Part of a small language model's weights.
Training: a variant of Muon for these matrices, 89M tokens.
Each number is 128 + 32 x the weight over the matrix's rms, rounded and kept within 0 to 255. Layers, rows and columns count from 0. Numbers have three digits each.

# k: layer 2 attention key, 192x128, rms 0.223, rows 138-190, columns 0-127
# q: layer 2 attention query, 192x128, rms 0.241, rows 139-190, columns 0-127
k138:163100131110200173180088118168133152195144150089098137136151182121144150104208161073116116124163142151172099171181115161137131138105161116178124112152142137161116155160093093122147169127133121111124108079066109090162149102109135167120091182109126099084137106091072086144106126133112110176107127162106144113130167102157115147136152171152143130151131126128105127085086144104159137129051
q139:203167102140093098156113127071078113158196043127116112112122124128094140106175114125128125121120077175100095155179130103096073102171113144103107149140145132136177108120144086097123057140122107144096113114169089108170130073134173138090131079092165140189054158100125065094149124141139122128113087139084221116100208124135128156110139112147126160131112092144129128175195043127158099129125
k139:179146054150115159185145160083144088109078115169114100149135105098069209158160148080109126167146148138075135117153177172164121105088159148122119118119152155157077071112108166132151113139147089164146127084120079155171071165105177114143072173074121136144155108123123174119119095083143102135134137134163104142180152107137090129123134134156074155131116152091154130153115131152105123119165
q140:109130100120117141133091131119077139115123161157178104107147105120227104093130190135151072081173120153113124100130190138181074137150133095135170120104026131123215077115149080157157173131099088146124154124148140108113170113057176123079172075109122154084132072169140120126071086108120162111078096093195126082116051150178148144110148100140098109137139121121132129101115133134105098191136
k140:126170142094093159108140082117127145124124149155162128207154129139152111183053138138142141144158149125135136132112100122135088095138176115140110151112100123159124098094163084122127146128156127099096097105106107156172139114141164147104187112170073110100152149144167113107105140147096158135124176114132132091176124062113126137120127095118123128132124122150160136084138145149123130107133
q141:133151127163140122104104129158107185116140157120098088166151195133083133047144138113172177098151155157118158152089143159093161121102112151120133083175074125118075153088113131222130193151155091080121139086080075138176114133154150171106082178102128086093207106065117106127048080164134128076136155142116116182126171163063122132090137153104110118104160083137151114107113179139100165150126
k141:069049150110099095114090135156076135183138116175140112135134159167161130136149077083158133129103112078218131096134084115123098115130089141155127089078163141091115161102106160172118142168144125184142198145147120135123121111165085085073113147158127120080184110163106122148134152110111093137087104123093101136161107138159165139201120124173176096083157090104102138132136120132089165117101
q142:143108137150172097130165161155101130083196066101105158150135167165089166097104147112134133124118135164176121178115171151105104168080090153058082153229108113062097128120113129196103115055086176116128131091119104113131135105113115105178098128138114114141101164050115107087132130146087085074124105164149120097096173202114139122111098118054031095121082108129199132091124153118118121130112
k142:091136147131162111127121095103141105099138138159111124149127130162081146160155129177127167124122109149067110150066105122073129152103194172142144137153127110128133131124117093101108094153144168173075139161090119143139136126145100160145091126104128109125174118131105119106141084099119106149080110129109108150149123135132123117136171152168081105120111117132154072127118110126126126152102
q143:113105113139121151126143121119187147128149166130144137149119152121148110145118137084134102118107106099121146107130118123141119117142134093125175111124161123095136140129174150137182203172133172147125129128108099144133131163109138075113141090140145125112129129114152178152116128122122143155089086107132088151084095111080157160168099112124134079125072162106108140171106154103096113139127
k143:138160147108097113152131123113131127098121157121146158137149116158104120104102176134090115112140108139125153145134118079110124112114148095130143097113154083172156150116163140110078129130155172096139106146134112116149114143127148155152137141134117121147120145089161129158126131127130140133140113116113112112147108156135140123080139134116149118132143162162101112138142144134130134107126
q144:135138120165127119195203135151141202180121120140145166121107125130132133090088127149118164130103126155110144151111129140100155113090157101103092121089154094138144094136164109104129123125088095102109121037102099110148103136122128150088103111135102102115105152167149101151144127090152132119141161137168139088142108093099107121124135123145097116164136137118142137162089107107139138130173
k144:234165034169082182200249151166133255218075093141143175120020095127156134081103154166067185128091137151112167186071144162063218138044178112029050122039112077107146052122215069049214103226082060112089128000097061112191090206098153097089080051068057097154099150221168145198158142082176141099145231210097082054236111068102076149068139071140095114239108089121208089139095091133168192062255
q145:078111139082131138100069122097077028111140125111156136180147139139090132142143137136102064139183127138157113091142117141127070136209124170154160177153160173145066163108149165127089117053160110110108138189162181154157146126168152141108147188070179132062193061118093152091119131131153150118105097110173135117118171177120122072160168190155190128086099174120100133105138149161115118154085
k145:050081149105140108114084143060148039116153151126139115135151149145107093142134109132145067148157121120160108086174089141157130124203068155122144163185123158140112184098107129177062176043133139138185119255145173153068127081123073136168152174135171116130151110101060124135124110141095035155142043147134170133054116159142130068146089174140126125055110120110082155121128176153119061151067
q146:189191097094104138104100072112108059098114134121110113111148125123137159105108124133095121132141126132123145109118179105141157108158142164136130122122126127154116122111161117101164142142124118081110131070119158147113142140146163122113143121100140100139154130184117139113113118122114145110121135155163158129160174162131130166125156135189141122152146107153113107157141108127132097098177
k146:198136123130125149153093110140094254154069132128142147148095159126149169130122134140072127145106150112119130147084132132146156146084136077146109102111148104102134075106150097159171100133079148128133164053142117136150142129134120084079085117115139113088111124147143128144083138104122138123110133135104134148124165116137097174100138102078136118135108146116134111130134118125108176086150
q147:112130160121153128119140191123145141120120133124143124123127138146108108143137110118144137134122104133137141122151099137113106103119109107165146151118138134126123159132118136130104124107129137159170127164117120131160146116137117117122133160130128159122120099130161114124116120162103117161121115134113109161100105131103132123116138158116149158085134163124090114113124137123132127133103
k147:095121135102129112099087140151094062088197151109096091127181104134108142156130137160152118111145137141158122093146087112124113149180092152156158122141105139123133174151097159183108148092176127149177124209129165153128144135115139133125115135118160148145155155113099116133140123184090104161149068125124185142084129172174142074127162166142117151094135105094087166076124181123136091154096
q148:068134147161172098171099111143135115145175172058182131072098163120197087152135131134164123098138148180156138150129098135079097141113165132102153144118159113093156138128110050122162160131104092164090155102136125151089177162151036148115140118168131146161217144126172094155107139141100124162135066124149134072142139062090132153096087087133115126123152135154152109139099136103138097125116
k148:176137101088074184131118106150109175146136165112118154124080135113114126138143089149132155166154130108170135119129130150137116063108131130128147129112111131174079085117149115141160090144115134148110117075077096091161161149164122081136138136084106113144165143108134158128118128098154142184206146154126139066205091081060139121132121152115131111147097158176093111154161093176161132114164
q149:105206132146091112221200201110113130162155157160180145193094092163151063178196113135112177109166105132144163210151090115147146100128095145197159135166166108189142141141131124093155159128118110111133109100148089152176076089100115112114150184115144112091110103124200082129173145113124116100163172111095174125062125089126138185215146172141185190127075149125148026161140088113093179163097
k149:173109109138142132170168117122094124202116161138126102074136089095125097083139148099121136153131150129133050097166126103146112112135141187167075153108108138121132139116128151171110153104150173171141108107177120102143139179108144111097168141045098105109135119130103102163115105129147128104143132117106126145142101130181114116141118169140150132114187088039142125147129172143126120124159
q150:184161135039135110128167113139117141058116200144114183084168113144114130180174160168110111141146137099072112149140109192139081145107087199166079132114160106153130072145075128131135108078151092154142121103161142153105125123108094115123123075077092121186085126079147112168164148095085128114094162074126170135130129123111103184157185164123147135169126115064101122101151057124147161102211
k150:173130137116079103106154112140163126085089143089181164117143119110149131128096109094166134098148117143141154163133140155132166110109099123122122131110119131141168134144146111085124178101066131115090101115147099167131137083176107129159120164133119095120147100128114140136124152066149112148138108132130089118155129135106091120100095104110149101144128076146154173160138093102114153095156
q151:153158209147099158161100082148153138140172112167149082073146165081110147196098105076133047095098204125092178163113157144154080165110131156020153105115176104101112152108120162067112113161117156157079139138156157103108124196101103056153171112140172163147157151135104064137121140095160150126088143131120135138170139100212125113112096119104100126077130155114143168098085141184128123123175
k151:110096114145111120131080151146160100142126101126166129083085134093144128144139132125136112100118156177134121153135168106155111127167096118149138135108152144104058122153134135176134163098147156133115097175154134100126119152084176152208111131139139100157095093154108129152113167122176090138105211159146112116138130140118161089111124120102149164100135122187136115106095131124089152120116
q152:114172093129133131145082079082124172140111091179105103187144133147071144126091149098113121139121142128169141178134201127112157076144135183115133137095145111216101138136127110153044069135108145060153144138090055106143152163103159168171107111142126145156136121147148143087150089151108117086083091151125107118101163129140088130119096151170091133122060150090152125135090146109123150171146
k152:129103103144113095166160094072128125163137109125125104099116112127091157138146092108098115119099132086098071111123143128095111135168078095127131157091152191139101110123119142128137085122151180173158122131132129089089161121101128138074130103122115163071123098144104114140152097185122147087128132112090131119128173124140146126106133107141091145131153116104120119138165156106164155135121
q153:090154091097063141125088080139123125091094137126115132137096153174145131107130129083127184105109114156130123167178113135229107064205123108113085129142092120090172194046115102130134094145091124144080183135124106150164136119173170061082110005118106109164120131072144110133166162157149102164068115128125130148184116115078129137126133134142102096133038112137103091142142090155135104164113
k153:165098144135062068154111120055161141116070120101190102210135071156155119142100139132140146117138128138184148134133111125134137132108128100175123184122137149149084108109112140130140107188149104145148135135141061089204108122085129093129157121148111169186138120144163101124153094112129107091129143089159166111085098126117163142064156131132125141134165145077131152118131118169145117139151
q154:140183153130134094140132097119125112159099138189144142142173145165191057079200130094072130112129185091182139086164135061117177133101103105221136104166078197115118156111138131128149130051062160130129151049114163173170142123103068134100106102153136085099170096116172148129130181139172067173094156121169130126106140126058138117128132157151156127154075117181173114120196109120105104178165
k154:092135159125121120141162204125179103132150172133120131155125172132108122201136164102202085158161079179194144073132150112152119149115097145138172203150132156124094151147148160124115106076125129155068144168145121133096162113145074165135145154148116151150107127144162119089142109169114108143136110090093159149150125136134145148084153124161127132156108180136111183145135086149148109142096
q155:118107124122198149155135137118098066100148121127114158113124153131122110132156128136105200181115141107158160165157121177138130132111137139092177152144184127129106165189119109144141085124093115166092151119112176150096122109118115126159076082158096107155107073104157106112119106118161103118164185093098112145169132155134100117179165129091147130158107095167114130109178058172100105175141
k155:063083125154140132172158138103149091068109153108113115128193129131136164121118129197112135106104123099123156144152110118152118135123132107160133137161108123126152133092093169160133108109128152153176176169134131159121137123096115133141127166106106098124135124151118125110121106105170117173175128079148138121131151148096139125117108132119129137102117139107122167140136115116169117132116
q156:130169169123100187076139110062125070140127120154172158103118189148121094064148113097202143168165151108141117108205184151129102147090109094119134106163132136164125082137076160156082123094135156065172113070154157092173122099151133135187155042082093085158139071124089136190087103126121131072164165113079134150152117077135114135173142169078091144233059116152107120127215133135180136103095
k156:146128124124135159129146108095140103159102196087126137110155118123105183063153100146165116141107156143121153137134165117135137120103124134087117086085140079107110098137161139162124115141110123142171160072144069143157173150062149157102109135135104171149138063194154215155141130130111053067099140128130126117163103132155129186086055099167125132148148129147165158166121126175137171129138
q157:072115098122155116167122122108117132202072145159181117147027089143165142156124212135095104172070150186126178097137150191112103128078126089093050179157126175166127144109098147093108102103088140126181095125135132146107142133123116198149165084115163117152154147092084112124067149156114135081088131115189112124108151127027174172167089133072073077117084150122127101140115123108134115156083
k157:133136138102143168122188072157079142110178138149141106071104083091152120150109071114186094160111095118123091160159149166146109112158087118129114135161140144170117104104130159110166114151137174087136119108090118132086184088139110119146215148135119169152110144072100115122124126127100126138101108093135117169137102085119165122140146134113152066161109110135086087136134130175146142124094
q158:143200097098172161093193082091040127092093102141157082108073138075133161101131127194119099136153065147112133117101106162120170099151095170093109097140153166091160102130152173101175128175114128145134105121107083117104142154093112095092132128185133110149172149150056107125150138191108169127197157087142201149114201151081032099110123146128114083084173008170093102158095139149152125122121
k158:063101134107129111131078139143178146098141133127128149117185088143112086134112118192122122133134131091124129117089150131121115106122109097150109137133130179165142100085131172161109058094103123148157144107099144075146120136101131104146101168151124142155240107112144117113090104121106096112090093105150144162141154117074131162126149119080151069118084114142138103181147158130132150113098
q159:137161111127070113163134115049123000162032143140107138156078133097135107127142162132157113110150121137186111176156109088140158107141153168120045126086108190161096118167114134082080107102157091112134133127161145153113166115114155090116155177097101091088147124138128162172132208152124113145221108160158118072172154112189124046114105109157123149126158138121182072121169123128130140158159
k159:125127086128145109120178132119126076158126124165113121188128105104128102117125146134099105114109121157165098150142142131091110145175155155085124178148117121106148139117139130094069104121126156181129152119107156129079135128161148132150157111135134129143087138097136126075162111174118115101088139146135082124118105138136116100140139151076110141136125177133114161161138152134115074188135
q160:111105158199130067112135038075099101207125210116096168189137178131123106133028067129124125094169148139125098127207093118083165140105121200141195114174112128136113108120200084138138181143153155152191133118121138111122108096108064124147156146119127124124185166155174139096101150144137140105094116111120079148190145078154184137091156080163166137152125148155173136132155144137102140129133
k160:157141115095084124081120119125056175113088156125132150146081183074110065073104152116156164131104110099148116139127168113111122118101190153091109084082113157165132123131158134099100124185116117088113170128104152101084140139132138137128184157113132102088084144088146121079136176190166157073138109157115129120092124089115138167109119179182100134127119111134143141140141096099153147159118
q161:098123150067079075077127144168132153151069166079130153099135163147125119112131107119138127174175143135167145074110146101101100076133090157065129121150119148130141161042155104119145131103157121157142103135075130083091101185149104114179095170174072107104136094117117132141137083185189148128105115130158104145171146096148133110101113115161112139118168065175147146148126135121103155144148
k161:140109085063171080091122130157082164200093087119150154130105060128117146157093151134139152126094126163104112116130127110104134138126134102142120215100136115132121126150130117170136114157157149108128127110158146099199159115190105120133158150139138093122112102140134103096167132162160129101109145145156150106094123138090169144153170123157137156171147141122151142159099158126130095190122
q162:120107128060177159151068104052137132139142145162096088133127083157138122109124173184204115083091103173138180107129137182106103119144161088100141165107191184154130156118073149174116144152103160158086146169099137115097165174112218118103119098150106058145136108158112138172117114083143142136194094184156158168180126183203150087091154132125106141100104112107151118075100132186107119119141
k162:102089108138121149135120119129111135057200134147130158160216101129136132116127124126135133128152128142097173157165137095118062128149089086138141139113102137121104151132065122132106097114118136130135091161129149121113130124106109171143135178134104073083123098077126098151145126168078132102151119150069176084120063114117125125107149158139122149123105092079166137134138185156100136157075
q163:252151118088129122095160053138208126130116167156106170172088107149145088130071106197139125156187105142127064170205123127112179148127169221141130152138182058143140177138137146098178130196167114129134103119186160129133135111149129070160145185138102145146089086149089112105189135194146144146163146133122180130173147099149073124149158123129102137144122084086117020143125115063108107165177
k163:176130145110059183099173087105127099083127127140144114151085083123186104099096121113116142102139085115088141175170140046150119167139138119102134111135115106171118117132152118160072145124075153122125137105104116041167136118141154154178100165158143106117129067129128128131124165158159179094182142132124094123112112148131126143120090125124156155111136149080121106157137164073130117130129
q164:118169173139139135120066074233121105138118068027164166067159134083129148118106177136088103136161196129081104201107157131115086101127096111153150055143129112168172088103194118148041114128129139147116152126144126118084141136171166099122082139114082138123159103089096143093111154124098123129125144097126142058099132107152145209101055190145174147204102080094144220122144116135117118123155
k164:099093096180172095162144180101186080155131151120129106111174133122089126128177148133172101157158111099103103126110152099083153177133128113109137147139090127147072140131107105132090128131167146167095117181144193133134103093070113151115122142086105140124123179103099127098153133109079133144142140147134151171105101139135181142167107109101129154121146096186065161146129084160158065147137
q165:102098129131199132206165168173064198121156122137178197093158150133055126190133140109077132152137141165125140095133122128076151082117132157130158151073179135113134118120123188122113149114140185128102167175130109110125021155147124145117129067132119129188118144102144124114109108113140117123117140068121094204105147049155187107127110124171156160056098136109081144082168100107097147129128
k165:067161144187132102071167166120161074181167115103194132124155169121121074095198150144118113131132137148144093075175159118157183091113104168109153131097122130167098171141083153164095151117110107083130113140140160158140140151145113144156105158137112127104100116108136137082135147132075109143092088126198146153129147111164071079139122098168103147148084080155128171132114082107088075147092
q166:144109127096155107141131153123130167098156158134129132157114168116172127177187175100137122165126147142080097066152133103093145103176128078152140101116157127160087201089156143122173154157101104195129133097150174151100102125116132150122142080139128113158099109199122142104180108104115127151121143157111137220145115111169105141095149087107143108200174120177173149148187168117110155125096
k166:076117121120135126125141162144146121084205175151166092138187160123106132140113168119164097184150141151125146132132131082190099064098091135122135098181146170146161175170123128118137167111146058104137129107081151114107146124157152168147118107159131126117122077076156148081144154110139162132153066116124139152123103124146186117124115146129115092106091157129124161144079118131116072193119
q167:109142127098143164078061094083137149136099125107124094072119127100155067102112092161114138183062131152102154082102151150103139082128184108098153083149171121163141136115130155128083121135117134118072110132129105113115100136164168146142098126197112114151145116139069101130140061147113197118204083152068142133154201102149123087124137176153155133142147139162093149129166141075121114094073
k167:124122155138164140130090139141101119145111146113112168136155177147125191172158166165117133134105081144123123123150122122164146174152104083099139094124106111151076098155136155150133133150096110193123142099112101155138118083123108105056127161126146146146122115150139122150135094151139171147132128144149149123149143111099150135149167123136128127100066155071098087170143147128151138109138
q168:100079172174108085065109192116117186165109096113064163081124112045122081130106132071188128088101134127053140066093116130150108126136069144154105137151145177110144134114118158109087152152123130135115098096133092154131164079172134104207134155094092186141109150217134103133139183134141084130163123165097135095131094115103136008131160176137130131171106072133120109119094139124114145149056
k168:149151131078213097154121141152150121180154090088161181131116086102122132136113140107117140196155127150116119138116141112138204185078095184084161155148155150108103114107138109120153133149133057110174095098080092143181167157053125094101155133180143128120089099138144158147128160103121176111110142134099083168142104106129148138132161125075129106173144104120127152120116158148129138113113
q169:145162111170026143106174124107120136100144124130117069068109042146146097161133114135195146093126138157172142112157108065134084113107141075136081145160142181126132125116141069069119158103126156147149143116104154196130159120133136089038155106069158141053175096169123092098164111083098117132110109123193128166180138128148161093114120183111132128130123123119205082134092165161157135155131
k169:140160111113127148183156162190120141117138134151108157115146097112152162155184150140132167104190124133131109064119130098158092160120151138112095086151134115111131080101092117144156131147152125164081092131104164091085121169101136138147140163171158124108121103195120160119104153159127161144118094127108120114126114142131122113084120126141125159123154108111159119098123081190102097161091
q170:101135110092105113033101160163138137127116129034106049031145103130142097082065128107081113151141078149068139089143191118110101209099130218097128190157150141091185101100087087125116140161093057099136128114208091086121081162126102162137141173091131094089170127140100123108150132106154181123079119133155150154107152167127147118078143135123093129132177122129153118110148127078204076113168
k170:141153191168081138168132097155101116105168131129124159148108125126122139129161115098168116124193121183114102200133112153111118144115130063131155123202138193128121162156104136191082132126146163155161163119090163176085111062230133069097119148117133166098136122134121122138118149138109130191131139155112156127106104167062095145122086140109115164173169085120096142107157151087133120135079
q171:078133121120121120162135154080135095172169110137147135124072093152124120145136115120191156101122102129103080139089162084151118146152158151164099160164124157105184104089115142134113158154129170145207085143157130070132100126170131131146079143058098096133115143188095126166127128102169138177156100169108115177139157078152113155134157141115133111107156158113129192164127153152156120154200
k171:157127128105066151117121132154110155108162131177106143151134096068132073104133098145152142163118091141090086134161160160115143158082130128109126094110105163136160116142148161183134136176137127119131091133150132118142115157166107156129075114151063116133094132122151158166136130137131131095126085143142122153118112120107117126146095135090086139155117139104132087095131083129143127072102
q172:053163105107150048185110077122087095131147162090120160155123096146155178167116145190186142060051112216113075159133109183120158152099168130089076124113129173127117098131130163157058176068105089054126118237129157117158118115100161081150174136138095095130148163140100108237078136126178118161157090167157078169142160075124165098165178181124113159135137185138144147117134138176153118128112
k172:130128107147120113078110132124086157111149121131165147136092117104108099086097096152153147180121130147115113149146146124176167115133131178069123111125097174157098089151104104134143103133119113121154154140145177129178144078136121160113119131104060152139114092103140123135131130163095095123101167133077136131129139119115098101193116229114124100104071144127170142154132133144129161122125
q173:088120162126202102119125043095176132139136099102097207073118136068175108133131158030184143165094124078085159112115155160127119161097136128101201055141124135121071127178157087184134122187088224152106098128127129113129125088104126160183128161122134129129077138164094137101164165102157127201060184068127085103152155146115142095151073194080116085140089159119153152155156132115120129174114
k173:060158176125194101204135100133176118104217151126138104111186153148016100160127165140127132096110079143082161138147119116149097103159109136070141075155128113102147069141159139107076164112174160099137122173146127159150088127082123198183151116118157145106122175054152129112140125115185154098111104121146139188136139154149121166123139142136167151127127151155068108193147082092140131147100
q174:141164053132094128037138083078187075126090131157098127140148081153136109112137110178136087157135113108209118123135134148129149146119150110088147179147106091135182132126068098149114101154108117198161113128134164127084099105135157087177102109122140119179074144124139098130115122165107201095096171175122132056214173085120125132135160103114170099108126221101118169112126106097185151122157
k174:140167127077149172106099083096092158177087163128128147095117093167109126112191139153164175110117110109138137157193094153148118107140161101152102122135129080125080098090121154073160122098120074134105127130123147102143125127139136139102128112114142101120130132186104139185129088142149152073140163138159058099187133103058130087115132120118126120177111142108114118071100097124131176143103
q175:055117154086163156169104161067134076146130143192120168109139095148134101099100149090154155135226085100070124129189111149174138156107148116116073192135150092142130128154130128038193066100106157097139151117139143124191171110091090102111171144132114120093142103157103121139163113106110101167143103122171083114193142134181121131129185142132149165115104103114122165150116112138131120146103
k175:137104130136130082155112119134114141114113110104140120118097101095172106115133117139103169093148118150114108183165148153150135157153083130136145197137143120104124105100149116134179112097153107165154119083106111163147139181103132157175098129101129129153115107151166189135063056117193092142109164114173153159147150082124082157077114156193110126093112152131107137131120117130133126157158
q176:224196102044125103124087155153152135101087186110099145091088160123148144093169104117219124113099136133155128107161109126120176164148082107163104205172147113177114120092142121082115127117182077108158104114157169162119130138197176173133095099151115159095081034163134176130123155129168113156155171092202121075087135145141162127158129159096088125153114161121192116103133146106063104086185
k176:146173171092189106120169097117139155099074136123122167115123154128127138173126100165126094152110122093095155115131094121161129115157172088063137136132155126103105094117137109174137112134157106144119165105113140138119136120163119196074138128137103105155123147073139120101158179144112149142124092090105112123086074178141120167153156138115140131104133129123132068160132066103086099132140
q177:104031122123081158136147119126183147138191155110110155122184148137141138110053161142169132142123182122144134129149127113128175177184134095102204155127161156090143155153163123143168175186160112099129118233180158073133123101118065090108087147170228090170204161111123200127089124085137129066152111135102099150117133135114176170137128097200144117149149123160143137147179160101148152106132
k177:146160162130079163121105108136057147113112148138101122098075178136151183116124165132136112093149147133123171098156169142123120109083123137158127086125122143120115159151183154099087122111114138127142130123123141123152064139105136157148134089084136149073132140102113127118129107082083144121148136175105160111110139165077088114107090108112084097139172101121070122135157171084155142116172
q178:149134136169125112170115144112054069113124182185141116128125141148154082109127126121137114138152108139105159173137167158142136168135132057091141165113099172129130160171141123126180104159123113145087122174185194105173125088130148130104141108136061138098175119150103118095114102184119053126181103157088128144089128097199161064083168114127159104170052128157123157078107067163137077109156
k178:172202091087152123123172148127086113105115102139121104122113155112174098176069151146136109075106093106071135166115110120113189086120184092101080070145086161103103164107176107109125137150120167124158144122045125129133114094071130132140102148091089116119153091159131132145120125115137150162132130146142158117111127116161100171113125123146108096120122137122187124137153141131145169104162
q179:118071138157132176191155165089113147088140197199093175044103077105064049119094148119181075124084142102135207076084140142181113111164135176081144200135171202163117181117105128127115156135175128108139117172109104110078127129120130133124114083151163089147161126117095138136154129078146095102149111136122070166112099119129156119160120093139118118155111123155172053080089102140130157123145
k179:094119117129160089134141081146152090136139136140120148115162117142137147143087111102121110088136151117087152120124141122110112126108140091094155167125122120122170130133123158135117140155120125152169122152110107133100129116110125140144179184145112148100109106143123116118118109107112143146127083127128124133129124177141114086065152105077118112176164142092139130103114202096117136132130
q180:128092133114140092119107133172164179122133141102149136146126094138126139111167058138111104105145104086129100153098149088131094138174209088118067164136130126120164169134116128161131138147181139112119139174126108070131105131132077101121114170155124147101130111144125130123129137087195162191129084144063087146148111121088170149164081151086113096121087181133095151098097138105098156080085
k180:091136176157187125142115111134145138193113113147092122130147110110167080168175105090190091133123128170078116149164102131149112102140133123132134121135166133107123165176109090126101122128178147089105089121155140116140102082168103146140159131126137089069118145135092118172111081156110125093124108125126145147113132153098132116166131133143112169112140159113094130149104170111144123135121
q181:132177193115098159135166128099179139098122065055160115129101110135139109080117149136160138126164105193118152153093166130088103071154154095150123161124077120124094074149177148145098090135069186056142159127140118115098164194188129140107105128086115209160102080135108118101116172082092135154091183160178114166124140128106122102109130215140089096160132147081119069120191096164154131197104
k181:155133114120138112113148173113164153201178077114136132175153126141109129133096087144113097117118120154064118093133119136124080161157142212196132117161101141111125161145119074153132133141143142133096074162136097117114136151120137123187122147177176156101152114145135148111130142150110119111099081172124137152116136119164114095102114152090117116108082118129114164125140136123113104103122
q182:082112123174122140084068050141142083116162173120150074120159099105101132086107156122173066090069120138126164120139095110159123145085114167049101169116095121127103124136090086180063192104171121052097121175066167169136106145074053141099137076030075160135196162170151116106208074112064091104205111162133157118154062124188178080127070157116154125143084187110105163159134054085153176122176
k182:199189081161109146088117097123138146149113099100162134100130118122130130093125181073126141125155106138160157128120117140126184142109121126141146088118138141172120093132126101164162149108142106126117125117101116157110141140166154094092150100105120079092158084191092124162132131091161163115127096106104076130170157094116116159129133100131133104129115057088204132122127106148158154118181
q183:105112161112144097131094095059089075095098148138101161058205103107161114142109142110212146143153136123121133128138167151158112118096098127119097093131110112126101167135062128139171134088163175145107142130179123100149179114108146109111105141149119061167129172166060150145169199137147133122108100216151195117121116102139126117043153081145112153147104069126119164081142120073155106104120
k183:153131144122152108090111067152130149102143128146121088131161146184099119151119123088162123124116131140196099127129146118102118124101098140088131121113122144107102147117111109077106115132119129160152100120105139149152150138133080163124108104121158133102159144105146110146169125057134116137150180171128141154140040074155108138106112097120119119193129131103136148164139107118122135178124
q184:130061203171128144190170189122132173168092165173147163111145066186126093071164124104193169098166131121138066141154133122131085126144172146122163150104106183140132137190117129189182128121151107163150135119091129063123188066134153156116083124142125089100168184094123115117094116137095107188079124143143070097102111185098142059140097071112126150056151103128199096109086158132111187093140
k184:113101137086126151134159144143125136129111122139103139176138103204115117149131105112168114119110116133125126098098097101085128091123158121128125151129091073110197085094151110088081114150108137091069143138133139125149121091150132113183092100177138139091125107167137145126114167129124136121107083146122080147181176140112115147111121158176119158152114122173154131074172186088123056134154
q185:144173197131117137070146134142134110201115157109102146149159133138142101122166140158120109168153089169116107158169160134110072121102108051181130250102124138146168129111115144143200106176162087160204151084185153115194111168128155182126084090125023147116158142096156089143126073118111128136096131126154125168089135111120089126062183116154166064137134133143137105118120108101145115094097
k185:191122077090133150150094089146048181104101118116134112123084122125125097136118087093153119117140131139073141160163153109120110069103150093143128119136108089137138121147161088104137073146143108122162121099158150120102155101125115092113110108086145156149148132149146136130127151095143178073134142184079116092105108088137187098120088102145143112143079136099169131116113152117128165131105
q186:156133119164142075125127147091130095161147135119135099157140156090098135100146087100150164096108177155166088170127178129164109150148143103121135131136081111111143135073127121168177184128162181136120122106110118093172087115109155107120185107158146098137124180152140153154048132140127126113109089151094175140093140124079143118113172099112147089100106147197119106142174119129108101153112
k186:088145135127127121125108121101108114100115146130121110196110149161122116149133144153132123144089125120202122143124133108153078094079163136114099074107136146114126109139145138141127152172158111132133144120106122130170116164143110125104156111103120156125127159139139125141135106135120098123112160101116117105126108081155161120113140121130109111117092158113100111092124115129143156101123
q187:188143098024087087126156102114205046056072173137156101168140106162144097110086152099114149105149129176152103170147170116148204169097143182151096082176082132138104113131096155101191130055138067088190101074093107110128163150125118088132175116076121049174141111145121113152078234109105088105147203144158218148151144198159112102074213133113133143151082120059136102182115102140141109112207
k187:167122175154114101094100078151117164149117152104142107110187097155138083127144133077133140190138104132139107136119077139092159154085131142145099126105146178068180173148134140121121145147154159134120162077135126115189156144152160149128095076104104131073130145089123145164133125114090120133084134127113138083137142147120116152071156154094118072137090090153124126135162121099116150072117
q188:227131179142111122196118068140154091102157176171172156191084127133114090108071133086135123132190131154194071135150143065134124190132126127101195114114162149161130128069133160118255170119068120150151118068119116144153207149170089174169087136083090129138150090109147117091136153128093091165131178159157141125175091202180141051086139112102077083129059167036153146167090108107086074160158
k188:117142153125100126105116095138132109174151112106133087140095123147126113148148129146125177116132066138079133040104071114156116149148112145158132147115149167118107162173148148139191137136095123148141135141127123068116177122167148120208160099148118043111143107134128127162085113130148156115107147117152126145140160082156172115134165108129118141106083108176087113143126140124064147112175
q189:175185170173146069118145177097122125190160110130143117157132129112136056143158139144127149136151115148138137151128135130124094133117158146107118107127117145107115105140102126118085115107139192192132107075107128107147119143126126129139160144122091156087084139080162102118145144149157112075096120101090125125109175125082091088140214138157143103132137143135166133123129102104080126121107
k189:166154099118142114095149124130127096125132147117133158155081143110143137164104153140098150145095121160077107123138173117099115130133141181093139129128083129125131102099161081141123142137103131133091059059127126124116148141137111091133116136136122104104103118136115135087159118133118157106141123159109096148185109049127138098099133101152115114142107176087168150162131103118148197117116
q190:144168133058108103099148049191058142134095117150060103080126078132105131176192111087122161135070107112111131151192090169152143095129150113111140117144169124151155141167089139100204131177119086143137162080165098139077151084128146092144033082112123100106158150168076164133162093122113142121113087115185173150157177139146133143092154134116088074096145055104025064187135113149148156159123
k190:108098162146123089122121150150144144075145164140141120134127140161113139196133116122169128085112141107134150130211100096143090140156087148129154114160128166159170117145077102140046073133135156103134171172164074156146153124141143108108180147119187114183130158129106097116053116113129151130148126119113166178084129150072152118191085095123131148090100134113111095162121151133117130158116